{
  "n_head": 2,
  "n_kv_head": 2,
  "positions": "learned",
  "init_std_down": 0.0039
}
Each number is 128 + 32 x the weight over its row's rms, rounded and kept within 0 to 255. Layers, rows and columns count from 0. Numbers have three digits each. The size before them is the row's rms in percent of the matrix's.

# up: layer 3 MLP up, 1024x256, rms 0.188, rows 987-999, columns 0-255
# down: layer 3 MLP down (transposed), 1024x256, rms 0.0618, rows 987-998, columns 0-255
up987 098:108109140082141133151133157118134058114105127157082105139138091114149164109124117166137172156036138058113126107136184062152124147130103119110075148067137140154172090117137093140136108069114215073149165106166165129116112172146135134139082120096136105169151161139132127156160118107151086151143122104167110183122107153178133153090124069204102168150117170123164191165157185100126117116142088118105109163117155174151109079121130167148130104142180101136083131191105102146130133134132089119136072174141154108164127134142203134142122133085111156101111128118082137115112093100075154152176096104130105171111133070169173130133106121155185167157171120125095077124138150152149106136145187126177125103147093103192122185112082124155054091113122118201056087121120142131147160100037096
down987 094:116153121142191104050097080067060104099119142130081124095118099093137229091128103143108091114152097173084160155171093161096134109136088114163180182144163150161108125104119064117082120080179112128125203140123089047151185093117135090108128167133165115168121079063115070131113129149167139121129114105106137153143193154121096110123134154140119096153114126142183068154165128105151155115132160129148106102103132113063199170173121179141142113170103155141048116146171132141086129178156133169144183197082121138152156147096139136144132148083174081143150132139170100110165124135091139112107143201099109058155135120136170132137173085156097119105080073144118156151126117131115155113139080132133149159130103128131110162122087158128171096101125183148129108093132150152106134138175072
up988 092:097101138131172077127147196134130066115146119190138073116169185117156112132152159105145115119117174122129127123099139164159083135106138200153088159119131161116136120130129104142162070096165160117094125138136126143140105118161129134102148115106097176148129063035157133095074121140130153133133105135166137170150117107143100104091138096098116136042134097166111174121113067160091185164117107125073164123207185146163105152129143107138041204120175102115118106091141102140118149153122107092119162115121128145153185108104142174095092094160180164105053163177092145160093110142111107198114071146170190081084156099133144098152116112088123124136105125091141100137159142171147183152119136110203200174184106111113162129088072115177084144147121175096085156116121128110113156130143151
down988 090:143136162142114099135109109145188122180174156162119092129140169108137114065125130147149158170058144078155108077168033118168124153089095159115128117140059111116123122114121156119159043059150116130188157139125085144120120129139135141129065130120150093104185138108027125124095080120106125161135111133147089178086146133162117190088126173111136153164158142117119209159075143100098131109060133106101155145121152126116148091161148068109068128162062154148154083127180104134168092125180086117181077140137125139092121133112058130182132130169119100131132189159062133101145149133148113127163136147130153102098188109090106131143152050120148137102152149135153149147161064091136110148152148156132126131089125151087109138140152088140078146061124097130117201147159140109158148120139188
up989 102:077123110132111105099112172140118123104168101100091130161135109078126145083109157093112120120173165090091142125156093140109161197116084159119152124051123123133110119139135183092093143074102128128160096153090092129146167148101133175137133137126123168122081122121134070124147181139100114083146115061082135076208116190130133099156108101167116116156167097108077097167117051167144109126123176151083115111085127139121065122161122139123128124134127121096071114146138121116092139084128151179110145165117158114138112135112122056164146132209092136158109124232146164188168181170159084125105134158085070054153192125146141135128112140107103129089189123157122150117169181167069103172136165173112132134116122182075177149091087167082166140190159151125099166147107130102126094112170116
down989 104:157142121096153134104026122167077132112111174137139154066133135117140151133128130137137114146100162142137138150163129157132179153132179119197191083115145176125171128132129153116195071116114112115115092123106113095143110090074165174166126057128129146089108188188132102143156178133158097129062116139068140077156130154099135136138117099110154104098144127082095105095111118143122090087108151159132113165064134096136162139139111156102098154081175081142156088141127080145069113129132085139137139136165178117067123144167193057164112108168114105141107174228191157127145133061051116093106137104141099119192123144103157109114113097100141098093146093162152132109155190127103120120091071176112144164139078144156163165151137142108156176139113163098109162113166099082090131183119081
up990 104:118113122128151096069139170152167157131066121066129104146110111091186145094124134103121148089116080154129144151086101086090074078132133166117154102097104133112129131172081159118136087134189101130108133102138090134141124155152153116181149162145128092150084191107153133131141123183110133142064167092139144135099134027151139174150133151118100102106087153230100138123124074057150137148172154189129103127112094143151108134105172105165143105071121143126102123179135143127137178124138115103110120142106091116103127150153190084178098119142118152127103142105119172153101235086219129159127140132163193166117103118160111144151138196104093134140181123132079125119121097156141179070095138174113130119118085097093058119120159163188104157182122140124117134127158147094084159087110053
down990 094:099180120119165137133127118138116177144119123113068112094168106174132139089119123151122091089170144102121113151066133148180136108108103094121128133157119132115158132157135144180123155110073185071176147111081118129148165089083166116123144181109083150139055119212121164120091122159124113151104122109143093127081121146084148069114099160056112126121124111151135159108138133170097139154162151133149167139167153154108128123177140140130153137160085120056157193075051147138156085176162135095126156120061158100118127100087093106114128127149110121106115196124122126170102104130119079155176143131155104074164169115097086164054102141131188141163168104197153148096123209136172121109101083146159093150058164093176045127102159132140131147109082093095165085140075197071133130134134120
up991 098:155147116123107071095102116101113096129153074129107160147159152157174130174127094130096163165125102141087110124156181130147079122126121119111156160129140129071124109079122133148214128135065119104109178149109166118160111152157140112122085114197210130100096084113150176113123118180076096074145087183142125146070157152183171144093160076089081112140080200146158124118157132158165102089160147156091123081112156163058126067102191059132123127069159156103086098104112184122171198121081148158099142119136162122137175119150107089178146124101113123091105122144186125102175187147119117175150087141131143084152139122144105077176085190113123122109184175159099105123084087138122110119136066147146089150111143120081148119145118116083134128098149182167140155142065113149093131126131155
down991 096:138132184055090072151130078125179107187097150127096119144147153193108200134127090136114131076161089087083096118104161088124132155153121163111165126178121133112186071141116124117069180090113104153087127138119114128110151097154181111143123161092068144092148136175098166170064181144161170175091109103142169125123144143111186103127138147081147113181115135077122152162135121138132083147097103102124114163163081145054076147147163103105180146078083143135137116093139099228153168182109163152143131165117122134142090060099096142106135134068126151069155134115134136139124144091179123123123116132137093114140135110079067157125121120082122148130175089168117127047094182164080090164144154111128100158106161083163135171128122166111169122159136112169138111102145194160134143093156082
up992 105:161148171137164137164128151133101194133136147129102092092166117158133126134113100140104154123118084042077125110123137162143173169104115159147167162087153119200158135129116086094144112107093108168107127185107070110126104156134077138082131106155071161170157133153118140108166133111154136089101105100090123091098163094148168122153111165181123154132210091165096092102134118161124121115165164128126150113136142063105147162131115137144099183167081161116126105183141142081112153158171103099197103142082175139105159127150040105051107140156157172111082140114136228140142094089148098130101122118075147183096165126147109112120045121100185159154164101108114180121169124088088087104150102097158117186072129045095115108151071147090121126089166109119114167135157163128164135133139113
down992 098:122164136171105147113100093115110090166103093112138173121085164102087103153113103124131110109121148153117172090144101083177116073125127152118122154121101028096140202110202199105097118083177099150113124086051146106136176091137134084174168118118185118127152146118140218090103086143133130126171134134153132087145162088108117144131154126083131144108166126155131090143184142151168165196136119090142198137163187151103143107163108116097125145121119110148167109138088081133143191137082047137157142106107134118074143142137132133151114109131079108078086132118117099188110124150147170135125136179104147139140121138079077128127089142094166160137147150106154070105158105169176106120097096188143141123150059160189119118088109103147113133178119154097180063137114183089140106174054103
up993 098:150091166173081089064168185094149120214089116103130120190144138125128190205164135098124182080110159170126105073064101133205124203172113138174186142165178103138134143135135073137126128087119117062113165132122166087129153144073138167128079104137157128092112112142131132139109135158134061129084138149124134075108117143110078079168087075089145090173066146087179120102184105145149134110149141076139156105138095100132137109144125124142143171161124117122158136073134133091158144088142117146095133176181113127112117123146090068088132198086062095134142135117129134129170093074107106108138146091120124149152149124070141097209088184129152118175115139115128146106103128055100082138142153134177092110112116129140146152073167148110148115117129172148122175134110141114167169148140148
down993 099:149107155131120111074113076138138098149147127129105167124120147093130127112101068143207139132151092109125111096104099063148090124124097158085146123110152118166131162073093160121159154116174088109142191073149117139106132068121157090115190155119113142118079160148224155125096123101102140203129132127094112141114104120082151072184170169122188126100091101100109145120143145170165117155127103135101168098189087085072159160150128094118136126180140107205122069176140184138149188157164175136096172122164142120136095116093130142138084127168169131102109123103159223155145130091102122118102119127113133073123122112127078171109104124154125162095106120162104127115109092089088141162154139131168091101126167073167132137136088150086120149110138123091159127127190065174038125177077191
up994 106:101129185154169175120084115080114134142150137103171150179146134160136108113105137109110115166132077123114123129156079148075134143148150143114137105119085110103167048123100130141127174082145090182168119110121156110121157125077113119020115155115136151094074092113102110119123172153138117153105069118149147170141092131138117121182141103081157101140231151144133113122093162156193080144119105115117158152163050146100125163145150130104122123098165138158123107129158175149141162144131130079102087195150153080134137132063167098165178182086088073147130135107176157102123190148136145161114117051092113127129112135086161103102124215120167145154115160126084113173065086146134171085155085152092097105145065094109170127138113083105074093134088165184092083148125114169138149098125094
down994 102:082126139120085176089143125125129122127124150156084072142070098137143167129137124077118123115106167101168146090105142094163078117137107174132100123175146184161149213125156171117089171128118133153087214195159102112110131103163111124128146158159141137179135106151113178065061157101157148109187129152105102151104057105151137078139075114167112114080135150131132121143138199193136150107161166070172076102102128130128147126199103155139132116117157094090112156151120128161130067088140120100135095102182137148174111050149180096080091154120106157120105091111109157143158109161095131102130118135187092149129084119137118207108118101141152165120197093106147106081156115121117095135135127107146117129167114122142120165210134095082144089116094079147176129072149139068135094075076165
up995 103:126132145117153109137144136108093147184080154122180107135085123127145111146132218100199141176136117185119181110117143159120153137087136148149128122098175152095132164149096160153164139141066126136147111110118106159163108153163106172117126138121161108122074139125105114105077088135159090136186138162078121055117105109114077147109141145091119125131134083134134141129157144170135196115155180100130131191088177138202164171170127118122073154165134138095156112113144151141102164150197088060160167123184069120054149124091170123153127092074161160125128105169118076136152168077166094147124157138068127122107160081143126114139118069150142094057108133120068065120101144162111138101128152104088092044132097132099124147117119113178189069098099137228134124112176143127159112102134113
down995 100:141115158180086143101164073202161082106149099132112140087143131069165169131128114110052118114154109141183081154069177141133122154116116119134124171104135130179209112113128121134121157111135151202136135076141122092107148085118184087134209138153146145208223174159085105089102152169096135150101137176151147191141097200129163059152128103139122065120147127121110088132109117093158106103066116158156125071155125127176092147122118107135139093088083117108125112166115173152077133146106135143126125144123096132106124121154120077151074169127126150186147134136140120102118112130112146131124096114205118120109147086158119126139127098084137108138107126152152090094095094141138174124089059150134098171201151110041163111073122131133156072091141168130135166143113127048111111145157109
up996 103:102113115118167144086151056169107120138105141082099129134203101118150145131112111070218108105158160109159069112139129093208100136147167111107100096160172102105116138137111107079141139126113123090107136066093132124153135154159146184138094069143138108140128167153059100136177141168128102146162157176186127175111137102092152160146051107106143128112158142204133124157138175134152123140105124136144109106162136155076111130126161143176089169131135090084140152210130119137173140127119116123101092179108112105078159143087119082154125150089154166132151085120137138169111112115125138118131147047110110091090157102109213077145134159127095122211100113120134132084146086121164105101196127173132128107118096078224134137162143080120104078118100161179130121074140075194140137122089099
down996 094:127130088114159158117088127168145110142178132148118126157069090079163177133128123080140164133135112153142120109087135161089128165085139140127117112087115149076117115138109124151099101120147103149137159158104169101102098057123184089121115158175176114156085168107140174087089066148123113150119075110112158181117133133137095130174176136136210192089113111080154136154156082119109178126124176162147108125136125122109149108175200135048127041164098146097152097133095097189142170128154097156061127157056122095118142108082120214178121099104134147084125145105160149136156141140088139090141085106125154105230033146121107115061139079118149101088125167144127140127136123126098125141064121094126104146154118123089152195193151120130158174159145121120127080118121132171155156139138156
up997 104:174159061098135118127141094152105106130128107114128144145185117070185120104122186110104114121150166057151140084126115136094066114130123095097153103093114104173166121088113142100108137108135120143138125185138120111121157077099146111197147220125119146136079120115103175197088133183106173146118133093116117165104142165120148117106085145103119068141109123164109120152162118140152105160151164177109080090177083150130144197108067187133147137156150045172153171150149155177132046104077131157141050165152147127155102096129087158094134123102120169200137113155103097140072176113137062062143134141102151115124130108125095195145146121099107111129144160108187108087120079120112135167141155135118115096166173125119139151184088116161113194126090134107169176137100102128158064140105171
down997 096:080108178116115123137142140169119146133067161174092102129138107117064110131127143101145125078124121164117103112108140110117139152128033081126119133141123125160125127167117136091167145152034149168145127128117107131101144150153095113189141132154145158061178095103135151070190158099155139129153172126177115107146141116136091105139159066128122121105100158156127118125107154084055151111153132172139158125113088127142138123086183082147082179161137148153086162150132133134166114123113130100212152068150127086104162116062171124091118114116141102114104102150129157168099083097149073070088147107160172174112091123097142064137129150159048114121110129145068187108142153077152190186156177150087172121119146141100130148162135170125165075172101053144093187134064092149154167167165171
up998 101:092133166178044123133147125209119125133095143100152124141164130142143093158125088084149113188164089115112153145156109108134153146176108128154101130144119133159123156160146161112120113116101178092150186087157090141111115108145116101122149070115128147089082161120087128129173125107111123102063100130065125122160073114098142147111125096142078109143146179105137170102144188116136108118125097128148106054213103172106096093102136111107134157159125079125030110125167085142126170154118135138101061107112092090118131120127119108158095128084129165148072130147131154121166138116161112114073211117184102148152199131209193099114171125156130112117139138139079077166132187143135121149103115174205115099137123100153134217149139111166086127113196113140159082202129167111131088122120075
down998 094:131171202132121158100130120157109134123099140112114113169080112105098133182152128150159135092098118123140191117091131131120111160148157119018109099162107119099113144121140165109104099094062070139101206137108153082168141151090193101142182161120172160149129091068099141116107164113138113178107137171090168148108157152124106127103119152191118139064082148204149149131135167194138113111135114160111123147169146184130181169109115122141099030135128119112138119107091130142083067118122143098102109175148115104150081099131170108135135117111090152105026080125139118080150133141035174145131147148142087091153136125174157077149093178151071097121130082184124147155126148174119140148127097116138128151103139160141145142081144123120133133105156096129174078113203128157100116194141176
up999 115:171015051075132161166128098061112096160060168128138165119129148132124110157124144127130124136091118161164132148126135158133133105088099098076175155116116130121099081106179112118124123147093147082152158104106098124192132165143137155163176117219100142133119148141141132193126100081117125134136105142075110170115126126136123114136059145111125116115168071106164098117122086095132078122095111157148173088144095124124100117100140097098139136109156122131139109161145143085150122140103116130139116104160160179129138017101177186117077136081118092154058126139117084122129178143137144168178154095143134149050118112192091148159145155105067187114146226128127146168087096148182117111162169123131112096132149156146078167155123200137126091158120204159087100130086121117111155120128130